Weights of a small GPT-style language model, trained from scratch on English Wikipedia.
Architecture: RMSNorm before each block, rotary positions, no biases in attention or MLP, untied embeddings, normalized queries and keys.
Training: 382M tokens, 2916 steps.
Each number is 128 + 32 x the weight over the matrix's rms, rounded and kept within 0 to 255. Layers, rows and columns count from 0.

# layer 2 MLP up, 1024x256, rms 0.107, rows 242-268, columns 0-127
[[177  65 200 101  53  72 138 124 131 112 143 134 103 188  96  96  95 114 140 159 132 197 167  97 146 125 116 138 155 138 127 169 106 103 130 124  43 168 102  78 123 160  78 142 125 155 136 125  81  97  99 136 118 102 162  72 129 164  74 137  90  94 136 113 144 172 150 122 123  85 156  84 141 147 127 110 128  69 117 111 176  85  89 157 132 121  95 103 172 105  88 110 157  98  96 136 139  85 203  80  99 119 101 155 146 120 147 177 163 124 143 122  89 142 126 138 135 103 186 150 122 126 146 104  95  83 139 129]
 [114  84  88 128  86 103 162 105 179  97 136 168  99 117 150 133  72 106 103 165  84 114  88  41  93  94  62 117  98 112  83 141 131 145 151 151 145 159 161 124 135 112 222 136  93  80  76 109 110 126 127 115 166 175 129 144 163  79  99 136 134 133 149 125 159 115 111 122 109 115  99 159 146 124 169 180 144 159 121 140 127 121 148 124 100 119  90 172 131 107 165 139 175 126 107 116 115 177 120 136 112  88 114 142 144 154 199 146 125 137 128  70 132 159 196 113  89 118  98 122 147 160 137 102 116 169  67 114]
 [129 110 151 196  98 142 103  72 167 134 124  75  63 124  71 142 148  87  93 115  82  62 136 132  89 143 109 130  26 166 152 118 118 108 123  94 137 107 126 106 183  81 159 142 109  79 144 128 162 154 118 210  88 127 109 110 129 110 117 124  80 104 169 189 136 130 109 174  82 110 133 138 126 140 149  99 136 127 118  80  64 138 158 104  86 127 109 152 154 118 139 150 108 114  82 139 141 120 175 113 124  89  85 159 174 165 134 154  98 110 183 146 188 197 154 102 149 144 167 132 137  79 123 140 102 194 142  97]
 [125 115  87 134 104 122 125 156 187 125  94 130 127 152 136 123 118 137 155 101 158 106 130 137 139  76 116 133 117  94 138 130 140 158 102 116 164  72 101 156 156 125 155 158 122 126  98  74 153 136 123  95 104  89 113  94 174 113 170 137 140 169 139  99 123 158 153 147 181 103 160 117 193 156 109  65 165 115 137 123 126 139 141 116 136 167 107 119 165  66 157 194 127 109 112 149 185 147 139 124 156 125  30 117  95 130 138 111  60 167 106 121 102  97 140 159 154  67 131  92 100 118 162 192 177  87 130  75]
 [125 102 152 214 124 118  97  95  69 130 105 148 134 160 122  99  91 106 114 176  92 123 170 124 160 131 182 126  69 149  94 167 131 132 138 104 172 179 116 149 146  85 157 103 114  88 104 147 140 163 138 154  86  94 122 101 105 132 135 116 166 148  66 133 120 111 116 148  99 130 125 137  76  85 182 119 136  80 141 103 165 183 167 155  75 113 152 136 157 171  86 153 133 136  69  89 139 188 110 126 226 141 154 119 131  88  71 145 112 133  88  98 112 171 120 127  99 207 118 153 143 150 141 132  81 102 106 105]
 [177 128  93 162 115 123 140 195 190 112 138 133 155 121 179  85 133  63 115 127 126 145 199  77 113 142 116 172 115  61 145 169 119 186 103 193 113 107 154 180 118 114 152 110 105  98 146 152 124 121 157 132 134  90 137 135   4 133 111 115 126 175 117 137 143 115 106 106 112 148  69  93 160 188 145 123 149  89 112 128 151  84  73 151 146 185 132 108 113 119 142 149 127 116 148 126 158 141 127 102 146 169 148  44 152 156 109 172 137 164  98 119 152 170  61 172 137 162 160 153 159 141 139 113 204 129 121 172]
 [121 158  92 129 125 111 112  44 168  64 100 124  99 100 114 150 153 135 127 104 138 110 185  59 149  89 100  97 161 150 137 145 117  61 119 137 114 100  96 181 115 146 103  96 162 107  48 102 154 145 153 145 169 144 160 158 217 138 118  84 156 132 112 149 124 145 102 103 114 210 160 137 131 150 119 114 163 182  98 125 147 135 143 118 132  71 138  82 151 123 101 127 150  98 112 125 105 135 141  64 173 137  87 107 143 114 125 162 107  90 134 122 140 177 131 154 136 139 162  95 150  70 130 163 153 125 169 121]
 [135 115 129  68 157 173 135 132  65  81 179  26 178  91 156 161 179 172 121 153 137 136 100 169 125 125 101 122 162 141 171 104  88 137 153 141  82 131  75 152 158 114 209 122 152 151  73  95 133 136 189 121 148 140 118 150 147 102 156 172 143  94 153 153 103 117 143 149 160 130 106  99 171 128 151  80 144 118  78 184 162  52  86 117 173 188 136  46 167  89 178 127  79 110 143 116 140  62 144  95 154 170 139 162 129 154 166 122 100 120 179  83  96  81 131  52  84 115 129 146 160 107  65 110 172  49 149 121]
 [ 90 129 172 188 132 118 116  99 159 161 187 125 138 105 126 178 112 128 126 164 144 145 132 127 168 135  71 103 127 149 127 133 127 154 149 131 160 154 122 141 111  98 149 174 127 148 129 105 127  80 128 109 110 142 104 178 149 135 139  83 153  96 104 170  78 181  96 164 137 126 138 118 160 171 111 141 149  49 188 154 164  98 131 126 133  79  92 159 111 136 119 115 153 143 138 101 104 123 129  73 133 148 121  68 109 120 157 145 135 129  83 123 143 102  92 119 124 131 103 111 177 115 112  81 162 109 103 107]
 [105 150  97 177 156 109  64 154  99 142 153 139 151  71 161 120 169 140 142 121 106 162 110 124 130 119  65 104 147 114 106 191  60 149 145 103 150 119 177 128 154 104 104 147 100 137 163 124 150 115 150  93 122 154 116 114 105 152  94 138 129  98 140 118 108 187 159 140 112  86  60 144  71 124  98 135 134 105  68 102  88 128  97 108 140 127 156 107 135 174 188  92 134  80 129 172 133 208 149  63 135 167 139 135 107 152 150 159 126  72 168 150  82 142 152 100 127 140 128 126 123 156 121  79  98 175 147 131]
 [ 83 110 152  65  57 152 143 114  65 173  78 122 115 112 145 118 105  79 152  94 121 108 129 122 104 102 179  91 124  93 164  98 147 132 153  68 121 187 149 139  72  79 182 131 125 152  84 148 111 158 105 118 105 133 145 148 103 149 119 140 147  78 172 119 134 125 114 144 115 156 136 133 142 118 101 172 190  85 127 147 126 113 197 144 165 121 109  52 134 101 115 125 145 155 165 151 167  97 126 132 160 129 175 140  97 118 142 149 136 125 167 133  88 101 164 131 120 104 115  79 118 158 143 129 151  95 101 124]
 [124  93 155 120 154 125 131 133  80 168 141 120 168  98 148  98 182  97 132 150  71 116 148 167 129 109 146 134 108 163 122 143 179 154 121 118 113 159 186  96 134 144 108 135 132 139  82 127  68 133 163 133 115  77 107  96 133 109 114 106 153 114 150 164  77 143 116 130 146 126 177 134  82 146 140 143 145 102 150  65 127 143 119 164 148 130 106 151  93 193 162 100 181 117  89 164 108 214 116 169 137 175 150 167 168 102 178 132  88 142 151 108 138 140 149 148 128  50 121 125 146 100 116  93 138 107 156 120]
 [ 92 163 114 141 130  98 162 116 149 119 107 134  91 154 134 140 108 177 148  91 166 149  91 106 157 127 136 139 112 106 126 131 110 104  83 167 133 100 105 145 127  69 188 138 110 137 103  83 131 127 182 147 144 151  83 150 139 151 108 119 126 143 134  91 177 103  90 112  91  92 104 113 138 149 131 195  85  98 176 143 105 115 161 120 182 112 142 122 116 163 162 114 119 120 113  91 142  46 131 132 143 162 187 102 124  98 149 104 113 167 168 158 140 142 161 142  97 150 132 125  61 123 161 184 137 142 110 147]
 [170 156 101  96  56 117 138 107 172  87 146  61 141 101 153  98 122 100 106 154  90 145  94 174 109 121 105 167 153 149 107 174 108 194 158 111 124 101 139  97  83 108 141 115 132 185 148 126 135 124  89 122 140 122 190 123 164  51  72 148 135 147 161 120 143 111 108 140  79 166 142  84 130 163 121 118 134  76 109 141  83  95  77 159  88 118  99 124 160 146 100  72 128 154 105 144 159 111 133  46 106 154  59  88 137 159 110 103 134  90 157 174 136 197  80 149 190 118 137 191 183 141 115 177 125 129 137  97]
 [ 93 115 225 182  64 112 151 100 159  98 146 131  66 109 200  74 139  92 178 122 103 160  94  89 120 129 150 105 114 177 108 113 121 165  60 156 153 192 156 132 203  71 130 154 104 128 103 161 130 133  33 128 171 140 143 100 162 196 101 173 130  72 147 133  78  50 160 120 171 140  91 165 157 110  89 133 155 117 122 113 108 114 151 162 171 107 158 122 112 188 145 102 166 171 135 142 129 110 155 128 102 157 138 191 137 119 133 171 124  53 107 100 139  39 128 153 128 155 130 134 167 190 131 111 162 125  98 131]
 [116  64 123 165 161 154 132 147 135 158 151 132 106 106 180 100 129 114 117  80 131 169 207 154 186 125 153 126 171 118 111 109 138 165 149 128  98 135 134 193 153 130 129 182 170 113 141 145 165 137 155 120 111 106  83 162 144 106 147 129 110 116 120 122  99 118  99 121 114 129  48 103  96 112  68 126 121 110 165 105 154 147 168 119 132 158  91 107 128  82 139 129 181 139  97 160 126 137  84 183 165 147 144 148 129  86 148  80 158 152 112 109 189 102 118 124  99 158 168 146 101  89 121 147 126 114 136 136]
 [115 136 126 155 109  82 138 121 120  97 153 110 178 122 133 105 130 118 104 118 184 118 125 147 144 110 151 111 118 141 144 104 196 123 111 130 181 144 179 138 171 130 100  87 138 138  97  79 119 158 137 120 143  90 121 131 116 155 184 143 142 127 122 147  95  76 163 101 143 159 184 124 167 161  76 124 144 196 103 171 147  49 155 113 152 159 115 149 120 104 128 122 112 132 147 141  41 185 119 135  92 138 130 109  51 144  94 117 130 168 161 114 141 116  95  95 163 139 121 166 167 212 108 122 155 106 111 110]
 [117 169  87  95  77 170 193 119 141  86 109  52 130  92  88 176 150 169 148 141 152 131 110 148  79  98 125 131 168 180 187  99 148 120 150 146 110 124 150 115 115 165 112 132 111 124 102 119 130  81 196 124 134 163 127  94 124 147 123 113 189 138 116  86 218 121 165 134  67 129 154 131  82 144 180 155 123 115 122 124 119 125 144 106 100 187 113 139 109  96 100 152 207 105 129 118 142  99 110 131 119 124 154  65 186 151 124 169 114 172 163 154  97 108  97 138 115 143  87 146 160 147 155 160 190 136  80 122]
 [127  86 151 158 115 131 159 115  78 109 160 126 147  93 152 139 177 194  79 162 132 102 115 130 181  81 192 186 153 118 119 115 122 140 101 156 195 136  54 113 118 116 157 132 193 134  84 105 102 186 105 178 174 108 143 184 155 103 141 177 144 116 120  88 151 163 108 140 117  85 149 129 116  88 104 178 113  67 170 159 115 155  94 159 138  28 105 146 133 159 147 155 126  94 138 131 101 152 160 121 134  96 144 128 183 142  93  98 110 165 113 194 132 110 150 151 188  85 100 117 150 141 156 145 176 130 142 123]
 [111 173 173 202 130 156 182 114 135 103 105 126 148  85 157 131 127 136 125 115 155 186 115 120 109 145  82 110 170 149  91 122  95 111 162 168 153  86 138  92 169  63 143  84 120  88 142  95 148 118 150 176 129 187 135  65 105 175 206 190 127  52 137 175  87 115 116 111 140 175  92 134 151 164 138 166 133  72 132 118 137 112 174 113 114 153 117  88  83 180 118  71  72  61 132 125 106 114 198 122 132 119  86 119 146 103 112 140 123 130  76  90 123 175 140 144 164  99 179 118 123  66  78 116 113 144 156 123]
 [143 132 169 133  96 206 130 102 153  53 153  93 139 113 185 159 124 142 169  58 109 150 106 136 193 105 133  83  94 115  83  84  60 136 154 138 119 129 147 195 149 142 108 145 136 145 134  86  81  95  69 137 189 110 116 151 146 152 151 174  93 114 235 133 159  70 128  77 148 171  87 115 130 114 164 186 117  81 121 142  50 130 129 157 105 147 152 113 130 157 151 136 116 170 176 111 174 166 165 102 178 103 115 142 223 171 140  95 144 174  60  93 102 164 160 140 165 113  71 119 191 120 115 126 157 138  99 127]
 [140 115 143 129 153 147  93 165  90  66  92 121 113 164 175 156 172 134 148 130 140 104  84 139 140 193 129 127  82 181  65 112 192  96  76 127 117 119 130 118 112 122 148 114 145 158 131 149 113 162 105 125 144 127 118 132 196 133  46 158 104  63 166 135  93  79 103 146  55 114 119 144 152 112 117  69 161 153 130 113 113 163 114 114 148  98 128 126 122 122 181 164 129 112 157 125 121 121  98 105 156  97 110 136 142 136  76 111 109 137 129 119 142 110 142 120 113 151 165 178 143  98 126 142 137 168  99  50]
 [133 130 120 137 137  64 106 182  87  88 140 135 184 104 107 115 153 108 176 101 107 101 149 175 100  89 171 132 115 149 120 169 138 171 214 144 151 100  98 207 108 144 145 148  91 102 144 151 150 115  94 104  95  85 161  98 135 161  28 198 163 122 107 151 120  91  71 183 140 158  80 200 144 137 175 150 163 119 144 138 153 134 140  93 132 151 175 146 142 167 136 108 149 161 210 154 125 161  86 125  52 173 133  83 168 167 152 121 170  69 133 131 130 103 112 123 156 177 123 186 114 120 155 102 156 107  94 147]
 [151 118 210 136 128 109  74 116 179 213 165 140 142 141 150 106 132 139  78 137 210 113 183 152 143 128  87 195 155  81  33 143 158 148 169 106 150 107  75 172 126 112 174 155 151 132 147 140 175 103 175 155 105 168 151 157  68 128  99 124  69 155 144 131 118 138 178 169 157  75 110 199 181 153  92 163 159 109 143 143 105 139 150 140 140 106 114 139 180  96 101 191  95 116 126 121 148 181 188 164 161 112 113  82 109 173 174  97 146 146 139 112  94 180 118 165 145 142 119  53 119 131 121 184 133 119 106  60]
 [ 94 168 117 138 125  76 129  90 101 111 181  96 160 108 163 113 138 130 107 131 134 118 189 114 145 162 164 131  49  86 136 144 120 121 176  89 116 143 110 141 138  84 114 156 144 167 147 104  92 145  91 163 153 131 101 174 118 107 110 110 170  83 157 101  80 137 102 194  90 116 101 181 157 145 120 151 157 150 158 148 150 117 111 142 179 167 119 198 155 139 136 167  83 204  82 101 117 175  81 124 142 135 182 127 134 107 129 105 141 129  95 145 164 128  54 127  92 142 134 121 129  91 162 102 162 142 236 102]
 [103 112 155  71 114  99 157 109  54 178 137 166 103 110 124 213 162 153 153 100 146  94 132 187 110 136 151 192 113  83 167 125 119 125 153 181 206 145 102 185 194  76 110  98 141 113 169  93 134 129 134  82 155 157 117  87 109 161  59 221 144 119 134 187 124 100 116 152 173 126 112 163 134 185 129 148 126 148  93  62  93  52 200 157 152 129 111  80 149  76 138 192 114  93 135 149 119 126 130 100 111 166 205 105 162 126 122 154 109 142  78 107 122 151 132 136  82 109 151  58 206  92 175 197 144 134 214 145]
 [161 131 155  81  97 169 134 154 111 129 178 165 151 109 113 116 153 172 139 197 187 137 170 135  68 102 138 114 139 116 106 142 169 136  95 112 140 112 122 100 138  69 105 107 105 105 193 113 110 134 157  94 133  93 102 109  92 138 152 159 143  83 150 106 134 199  87 111 123 118 117 127 159 154 111 156 141 176 138 125  62 102 102  66 144 139 150 111 133  89 150 121 115 130 147 104 108 151  97 177 160  93 134  88 139 116  89 116 115 176 113 137 174 159  66  91 134 147 166 158 106  89 129  84 139 139 184 117]]
# layer 2 MLP down (transposed), 1024x256, rms 0.104, rows 242-268, columns 0-127
[[112  91 138 131 159 118 120 112 115 143 136 119 151  84 155 113 193 161 121 116 119 135 164 154 133 125 127 138 170 150  81  31 105 150 150 110 172 120 121 159 131  67 112 158  86  74 129 121 139 161 109 104  90 149 132 150  88 171 141 159 139 121  94  93 149  75 156  99 129  94  84 173  89 131 104 135  89 144 143  84 165 135 120 185 106  81 146 184 123 119 138  65 173 133 123  97 153 144 102 162 111 176  85 135 112 146  41 121 112 192 135 107 162  76 155 138 119 124 118 138 144 164 166  72 112 139 133 177]
 [128 101  95 129 159 157  66 130 120 124  72 153 142 114 123 112 119 159  93 145 117 106 163 147 227 134  64 173 156 186 117 105 139 149 134 144  91 150 130 134 105 154  74 127 173 133 155 149 111 188  78 191 100 155 103 150 153 165 161 136 148 124  81  63 155  75 137 204 185 129 135 125 120 132 164 139 116  91 100  84 125  33 106 155  88 140 104 157 142 130 148  96 117 142 146 166 131 135  64 110 123 148 146 154 142 148 170  97 121 107 135 103  56 194 196 124 156  78  90  92 110 120 157 133 148 134 116 138]
 [174 105  81  98 106 142 124 165 164 134 125 153 154 112 149 165 167 139 129  89 137 193 143 155 180 118 151 157 173  98 128 146 100 114  46 138 170 129  80 147 134  51  71  52 188 138 109 107 159 119 117 149 134 128  77 130 113 168 116 124 115 171 104 134  98 145 104 101 125 120 123 196 141 154 120 137  98 154  80 117 134 138  96 147 130 108  94  84 101 147 146  74 102 126 112  88 157 125  94  92  68 143 126 135  75 145 125 135 117 127 148 104  90  92 140 151 162 127 138 130 153 162  84  76 127 139  68 164]
 [177 121 122  85 152 136  60 108 111 204 163 124  96 147 139 175 116 136 189 162  86 156 151 106 150 128 117 174 197 132 127 141 118 141 155 145 105 100 121 198 161 106 202 131 142  76  77 164 102 133 195  74 197 212 125 141 126 159 112 106 156  94 125 148 110  99  58 155 177 151 128 133 158  74 134 162 102 143  84 158 106 182 155  90 112  99 119 145 107 120 149 108 123 138  80 140 111 130 161  97 159  83 137 114 183 183 127 179 153 176 157 118 159  97  95 195 110 161  95 119 126  89 155 155 147 136  45 139]
 [101 153 102  84 173 115 109  77 121 124 125 109 117  41 157 110  84 114 134 112 190  73 108 170 187 135 148  88 143 120 146 118 180 117 102  80 172 146 152 115 146 111 129 100 112 132 125 161 114 139 195 118 139 127 144  95 119 140 126  86 163 118  72  65 140 153  89 129 112 147 255  87 196 136 133  75 111  97 161 141 112 118 146 148  88 127 186 146  93 133  81  85 101  50 165 132 139 125 159  87 141  84 168  86 112 123  59 146 101 168  76 176 126 125  89 113 133 173 108 123 143 148 124  69  54  91  81  62]
 [117 125  65 110 181  94 143 132 161 113  49 137 154 167 125 173 114 160 106 145 113 114 128 105 129 136 116 123 159 190 135 114 173 134 101  64 123 128 125 117 164 145  99 179 116 145  52  82  80 119  72  97 140 121 147  89 154  99 193  96 146 147 151 130 123 123 162 121 131 101 117 112 118 102 131  91 126 200 144 170 148 149 124 165 129  83  62 129  88 128 115  81 139 148 115 171  67 127  79  99 135 181 166 203 144 133 161 112  96 143 117  89 138 163 104  99 116  98 163 150 120 130  95  86 116 134 130  77]
 [143 153  85 144 178 129 132 138 121 127 111 184 145 155 141 132 112  83 170 103 134 173 137 117  89 111 110 178 134 137 147  95 132 192 138 115 119 128 169 132 107 125 151 152  69 166 148 222 131 115  79 141 133 194 112 135 128  99 146 113 160 127 181 111  64 148 131  85  75 106  54 126 107 173 131 135 114  97 125 130 125  76 132  94 142 131 134 116 141 159 115 155 143 145 179  84 108 166 133 131 111  98 145 129 153 132 119 137 122 142 140  92 126 119 158 185  80 177 111 120  87  92  49 119 165  95  50 103]
 [133 149 112 124 161 134  87 181 137 115 117 132 123 156 126 162  91 104  95 131  76  88 168 100  76 182 125 110 124 120 108 114 113 171 170  90 176 105  78 180 109  98 131 154 163 101  99 142 148 174  98 149 174 137 147 100 150 157 143 182 150 150 140 209 193 112 124 160 121  98 170 123 167  57 157  41 175 149 146 135 140 132 196 135 126 143 159 126 102 179 151  94 151 125 157 171 157 153 151 138 106 107 152 137  86 117  72 119 186 140 123  74 113 129 213  66 127 189 166 134 135 128 175 115 125 143 107 142]
 [204 163 130 121 116 129 123 168 102 146 152 114 119 169 140  89 146 154 158 158 138 141 119 124 109 192 165  85  68 126  95  79 104 114 149 166 128 180 111 123 131  79 117 160 137 136 146 128 151 176  58 129 159 125 146 227 134 174  94 155 109 138 156  89 120 142 149 131 163  99 176 140 122 135 144 132 161 164 101 142 131 163 122 122 120 144 159 102 151 147 122 153 121 142  85 193 113 136 115 113  85 137 164 156 189 147 178 114 108 174 106 168 107 106 176 160  72  89 191 137 119 134  51 117 113 143 149 133]
 [155 161 130 116 127 111 139 163  93  99 108 168 149 151  53 125 208 136  76 144 131 108 113 104 134 111 122  55  40 122 124 109 176  80 149 192 110 134 105 146 134 106 176 143 125 177 119 139 100 133  76 135  93 180  71 117  97 123  83 168 212  97 127 157  93 138 105 143 147 137 183 114 164 150  89 149 167 142  87 166 126 133 142 128  90 138 150 142 119 140 109 100  93 185  93  78 101 163 119  99 121 161  96 133  85  95  91 154 153 166 158  77 134 168 127 170  78 144 192 139 147 127 119 180 105 134 114 148]
 [196 145 137 137 154 112  73 137 182  83 118  55 126 121 163 121 114 135 126 130 108 161 110 158 143 149 116 152 125 132 140 152  91  91  99 181 100  76 116 139 143 190 157 151 138 135 143 110  83 147 134  89 122 153 135 132 139 146 115 120 115 144  89 126 184 100 119 124  79 108 149 150 187  89  80 144  88  93 125 152 147 130 117  63  87 101  95 149  99 141 145 140 123 116 140 134 126 147 142 112 152 160 112 166 158  95 126 122 148 105 135 124 126 148 109 128  84  82 150 151  78  72 151 153 133 149 218  88]
 [135 162 199 147  81 102 133 147 205  95 145  68 162 133 133 113  47 114  91  94 119 143 117 142 151  52 121 109  90  92 129 143 100  63 155 151 141  89 116 169 156 134 111  84  68  84 142 100 165 125 129 146 183 121  66 103 173  95  92 162 184 143  75 111 126 141 128 131 159 168 109  56 138 135 142  94 134  83 158 138 115 176 119 113 212 118 136  83 155  86 143  95 178 173 129 125 151 133 130 174 125 174  96 151  69 100  78 125 153  76 137 157  74 106 112 135 127 146 131  80 119 122 126 123 145 158 121 127]
 [100 163  55 137 163 124 129 119 165  92 126 145 101 125 116 153  91 138 106 124 142 121 132 134  74 151 124 109 102 113 107  52  89  96 108 104 142 129  93 165 101 126 148 130 128 125  95 127 122  72 113  58  52 121 156 115 104 129  56 149  92 147 116  98 161 173 157 142 117  95 116 140 125 200 142 103 118 157 124 122 115 147 156 118 102 129 157  92  94 140 125 151 108 128 121  95 161  89 109 125 143  94 175 135 158 139 213 106  97 168 123 141 133 141  45 168  86 148 116 161 104 105 114 151 150 130 164 182]
 [128  63 169 153 126 143 175 105 164  92  88 151 181  96 142 157  50 161 137  87 149 122  99 103 131 111  66 144 131 113 144  86 132 129 117  65 161 147 108 166 131 150 149  92 139  86  83 121 126 171 169  98 106  98 101 142  79 138 148 153 165  93 179  95 111 127 115 146 166 113 115 110  98 113 154 139 140  98 157 124 108 192 129 148 163 148 120 132 124 141 110 147 111  57 150 130  90 163 206 130 156 117 145 116 150 149 175 122 179 144 110 127 155 164 112 176 168 230 166 129  74 116 118  97 113  95 106 109]
 [183 163 142 161 117  85 122  99 119 111 116  91 127  94 116 141  95 136 160 173  73  82 161 129 140 154 140 122 141 118 181 116  98 129 146 116 147 145  95 120  69 155 163 150 108 118 103 181  67  70 134 109 132 137  85 119  64 105  94  45 136 140 125 103 140 140 113  92 100 130 144 111  89 111  83 190 105 197 119 107 153 165 182 106  83 147 127 128 160 122 134 119  86 165 168 155 139  81  38 140 146 159 132 156 148 172 126  78 102 151 156 121 150  67 137 110 123 140 127 143  93 171  86 102  99 138  85 137]
 [127 151 226 159 133 172 112 140 171 126 147 106 185 153 138 107 215 132 100  63 131 151 128 100 124 152 145 152 167 163 119  79 130 164  79 114  64 129 145 121 109 205 183 102  67 102  53 122 106 129 130 129 137 162 113 124 133 135 125  99 136 120 181 127 135 149 138 157 125 165 168 141 144  69 140 124 125 184  93 179  82  82  68 162 160 203 137 156 206 149 155  92 132 131  95 102 108  58 114 127 155 112 122  76 112 161 170 112 134 144 136 144 154  92 114 157 159 148 128 157 155 127 152 158 145  89 139 175]
 [117 122 135 167 167 171 121 101 138 116 144  83  82 159  88 150  75  87 130  72  90 118 161 125 142 102 162 149 100 101 165 109 111 164 164 162 160 164 129 147 105 114  77 118 166 110 113 121 103 103  75 158 135 160 103 185 122  81 115 146 105 119 175 138 185 105 120 119 127 159 123 145 122  56 176 120 115 115 110 142 161 103 160  90 182 107  77  94  77 154 198 131 125 130 110 145 127  74 105  92 162 114 115 112 111  88 147 143 107 153 105 103 170 194 126 128  66 151 127 158 120 110 140 171 114  94  54 185]
 [146 100 161  93 121 105 118 130 162 128  96 124 149  84 123 111 152  91  91  83 132 132 115  80 143 185 142 129 203 141  51 148 130 104  90 161 172 154  94 135  98 177 143 166 119 188 121 139 193  99  85 101  93 134  41 179 185  68  85 134 125  96 107 141 138  88 130 123 169 165  87 158 145 112 181  75 114 124 152 156 109 109 145  87  92 141 127 218 145  92 101 129 145 116 144  73 132 159 175 107 113 127 100 125 147  75 118 146  40 157 152 155 147 139 181 115  53 151  93 117  82 119 100 124  91 102 151  62]
 [127 158  91 106 144 154  95 115 200 147 127 129 128 151 101 142 179 206 126  87  90 130 155  69  91  91  86 147  92 137 163 171 128 136 101 101 168 131 161 157 175 148 142 166 120  50 115 140  89 100 160 139 136 115 151  86 145 120 158 110 165 155 169 156 118 100 119 105 109 132 163 109 140 124 144  85 109 116 127 106 119 102 144 161 160 155 107 153  99 133 129  86  85 183 151 171 156 144 181 133 127 109  89 156 164  92 158 184 139 101 179 169  99 138 115 145 150 124  88 117 169 171 124  98 145 166  89 144]
 [148 119  62 101 148 110 153 121 102 150 135 152 142  75 123 149 122 151 127 108 191  64 109 138 179 149  60  78 109 138 243  95 118 149 126  71 111 121 116  95  55 115 161 156 167 124 123 144  80 118 187  99  92 141 174  93 179 102 122 133  95 158 164 154 141 114 118 127 192 130 200  60  86  76 140 125 163 173  77 102 130 115 141 140 173 160 187  78  97  80  96 104 122 133  97 175 190 131 137 170 129 114 165 119 149 101  80 160 133 143 129 122 177  99 169 117 163 105 147 141  90  77 160 123 139 118 124 136]
 [111 133 117 105  75 133 129 149 128 141 159 113 170 115 124  93 113 113 117  90  97 118 153 102 156 141  89 119 103 119 121 137 125 115  92 116 127  98  77 132  88 107  58 169  68 121 104 104 138 114 156  81 106  94 124 178 161 102 138 118 114 111 149  79 169 137  92 157  95  70 157 149 160 130 147 119 123  83 148 107 127 193  95 133 130 144  87  93  86  97  94 131 122 141 181 173  84 140 128 138 115 188  80 127 136 115 129 141 143 115 141 160 142 150 147 158 180 166 159 143 158 192 145 136 157 122 125 134]
 [162 109 114 180  93 148 126 134 152  89  98 193 122 139 112 119  91 164 139 143 181 107 185 125 163 155  85 110 167 114  91 142 148 146 112 166 113 121 123  85 157 162  99 166 185 152 117 174  95 135 133 115 133 132 143 115 133  99 124 134 178 146 134 145 125 172 172 170 124 144 171 139 107 146 121  69 136  80 127 193  66 135 149 134 136 125 166 123  84  87  64 122  94 113 103 132  91 124 185 161 121 124 143 100 107  84 137 153 154  70 144 172 117 115  86 190 131  71  96 152 125 138 131 147  66 181 109 104]
 [131 150  83 148 151 142 156 192 155  87  87 104 125 167 141 152 122 127 156 187 148 186 158  98 153 150  60 156  53 126 107 123 142 120 183 102  91 141 122 109 137 137  90  84 156 145 180 126 118 121 208 157 130 162 137  84 151 115 146 126 139 158 101 118 153 152  97 127 144  92 151  83 110 109 145 117 178  97 165 171 125 145 116 108 180  77  99 105  83 182 109  95 104 140 103 229 186  85 117 128  93  61  95  96 112  98 157  91 153 108 135 132 102 147 107 147 128 133 118 158 139 163 141 175 150  83  79 131]
 [ 97 190 186 116  92 145 136 176 138  52 143 128  82 130 103 164 141  93  95  64 105 103  81 123 103 110 106  82 148 169 113 103 113 113  87 136  82 100 217 133  86 112 150 167 128  91  83 169 108 194  95 150 139 142 134 169 103 140  89 115 143  61 151 154 163  89 118 196 131  77 197  96 137 111 114 113 128 167 118 143 106 176 109  96 133 160 167 115 145 143 129 125 104 126 146 120  84 165 138 111 108 147 137 111 153 147 145 171 108 169 134  89 157 103  97 103  87 125  95 162 118 139 190 122 121 143 166 124]
 [116  80  73 143 140 193  50 193 155 165 166 129 107 196 150 106 156 124 101 148 108  88 142 132 124 166 116 119 140 188 179 109 105 120  89 132 144 149 121 196 129 167 185  99 166  54 155 132  58 204 106 143 133  96 155 111 103 154 115 108  23 155 153 108  89  94 116 160 139 146 103  69 115 135 140 131 185 136  75 136 121 136  73 113 115 128 105 164 128  95 142 160 113 165 110 109 159 113  97 136 126  99  78 128  73 113 183 139 152 154 114  72 111 157 160 122 152  59 162 158 218 121  79 111 129 141 127 118]
 [156 113 167 136 122 115 121 112 133 142 141 150 128 165 189 128 139  86 128  87 156 144 135 118 129 131 186 106 149  94 130 121 102  99 164 180 124 156 133 111  76 165  62 121 103 148 211  38 170 114 122 161 117 146  75 147 167  69 135 104 115 122 136  99  84 101  87 127  85 171 125 145 122  66 118 141 142 112 143  78 170 191  81 102 116 113  78 136 124 130 166  91 169 110 170 183 139 139 167 137 132 149 127 137 118 128 129 106  84 126 150  56 148 114 158 120 150 183  84  79 116 106 113 144 131  68 108  96]
 [165 115 109 141 154 163 129 103 171 159 135 129 145 124 105 114  74 190 144 152 166 136 108 132 152 124 123 166 111 167 197 122 101 128 154 146 137 144 100 140  35 122 121 138  88 120  82 100  78 118 116 144 150  90  63  69 124  99 152 156 171 148  65 162 101 136 173 107 173 115 159 109  78 188 129 135 106 163 140 102  36 106 139 137  87  95  93 172 131 124 150 112 118  82 100  93 142 120 184 124 115 113 134  70 146 117 104 117  44 141 100 119  93 104  89  90 130 207 188 147  74 109 116  81 130 153 149 169]]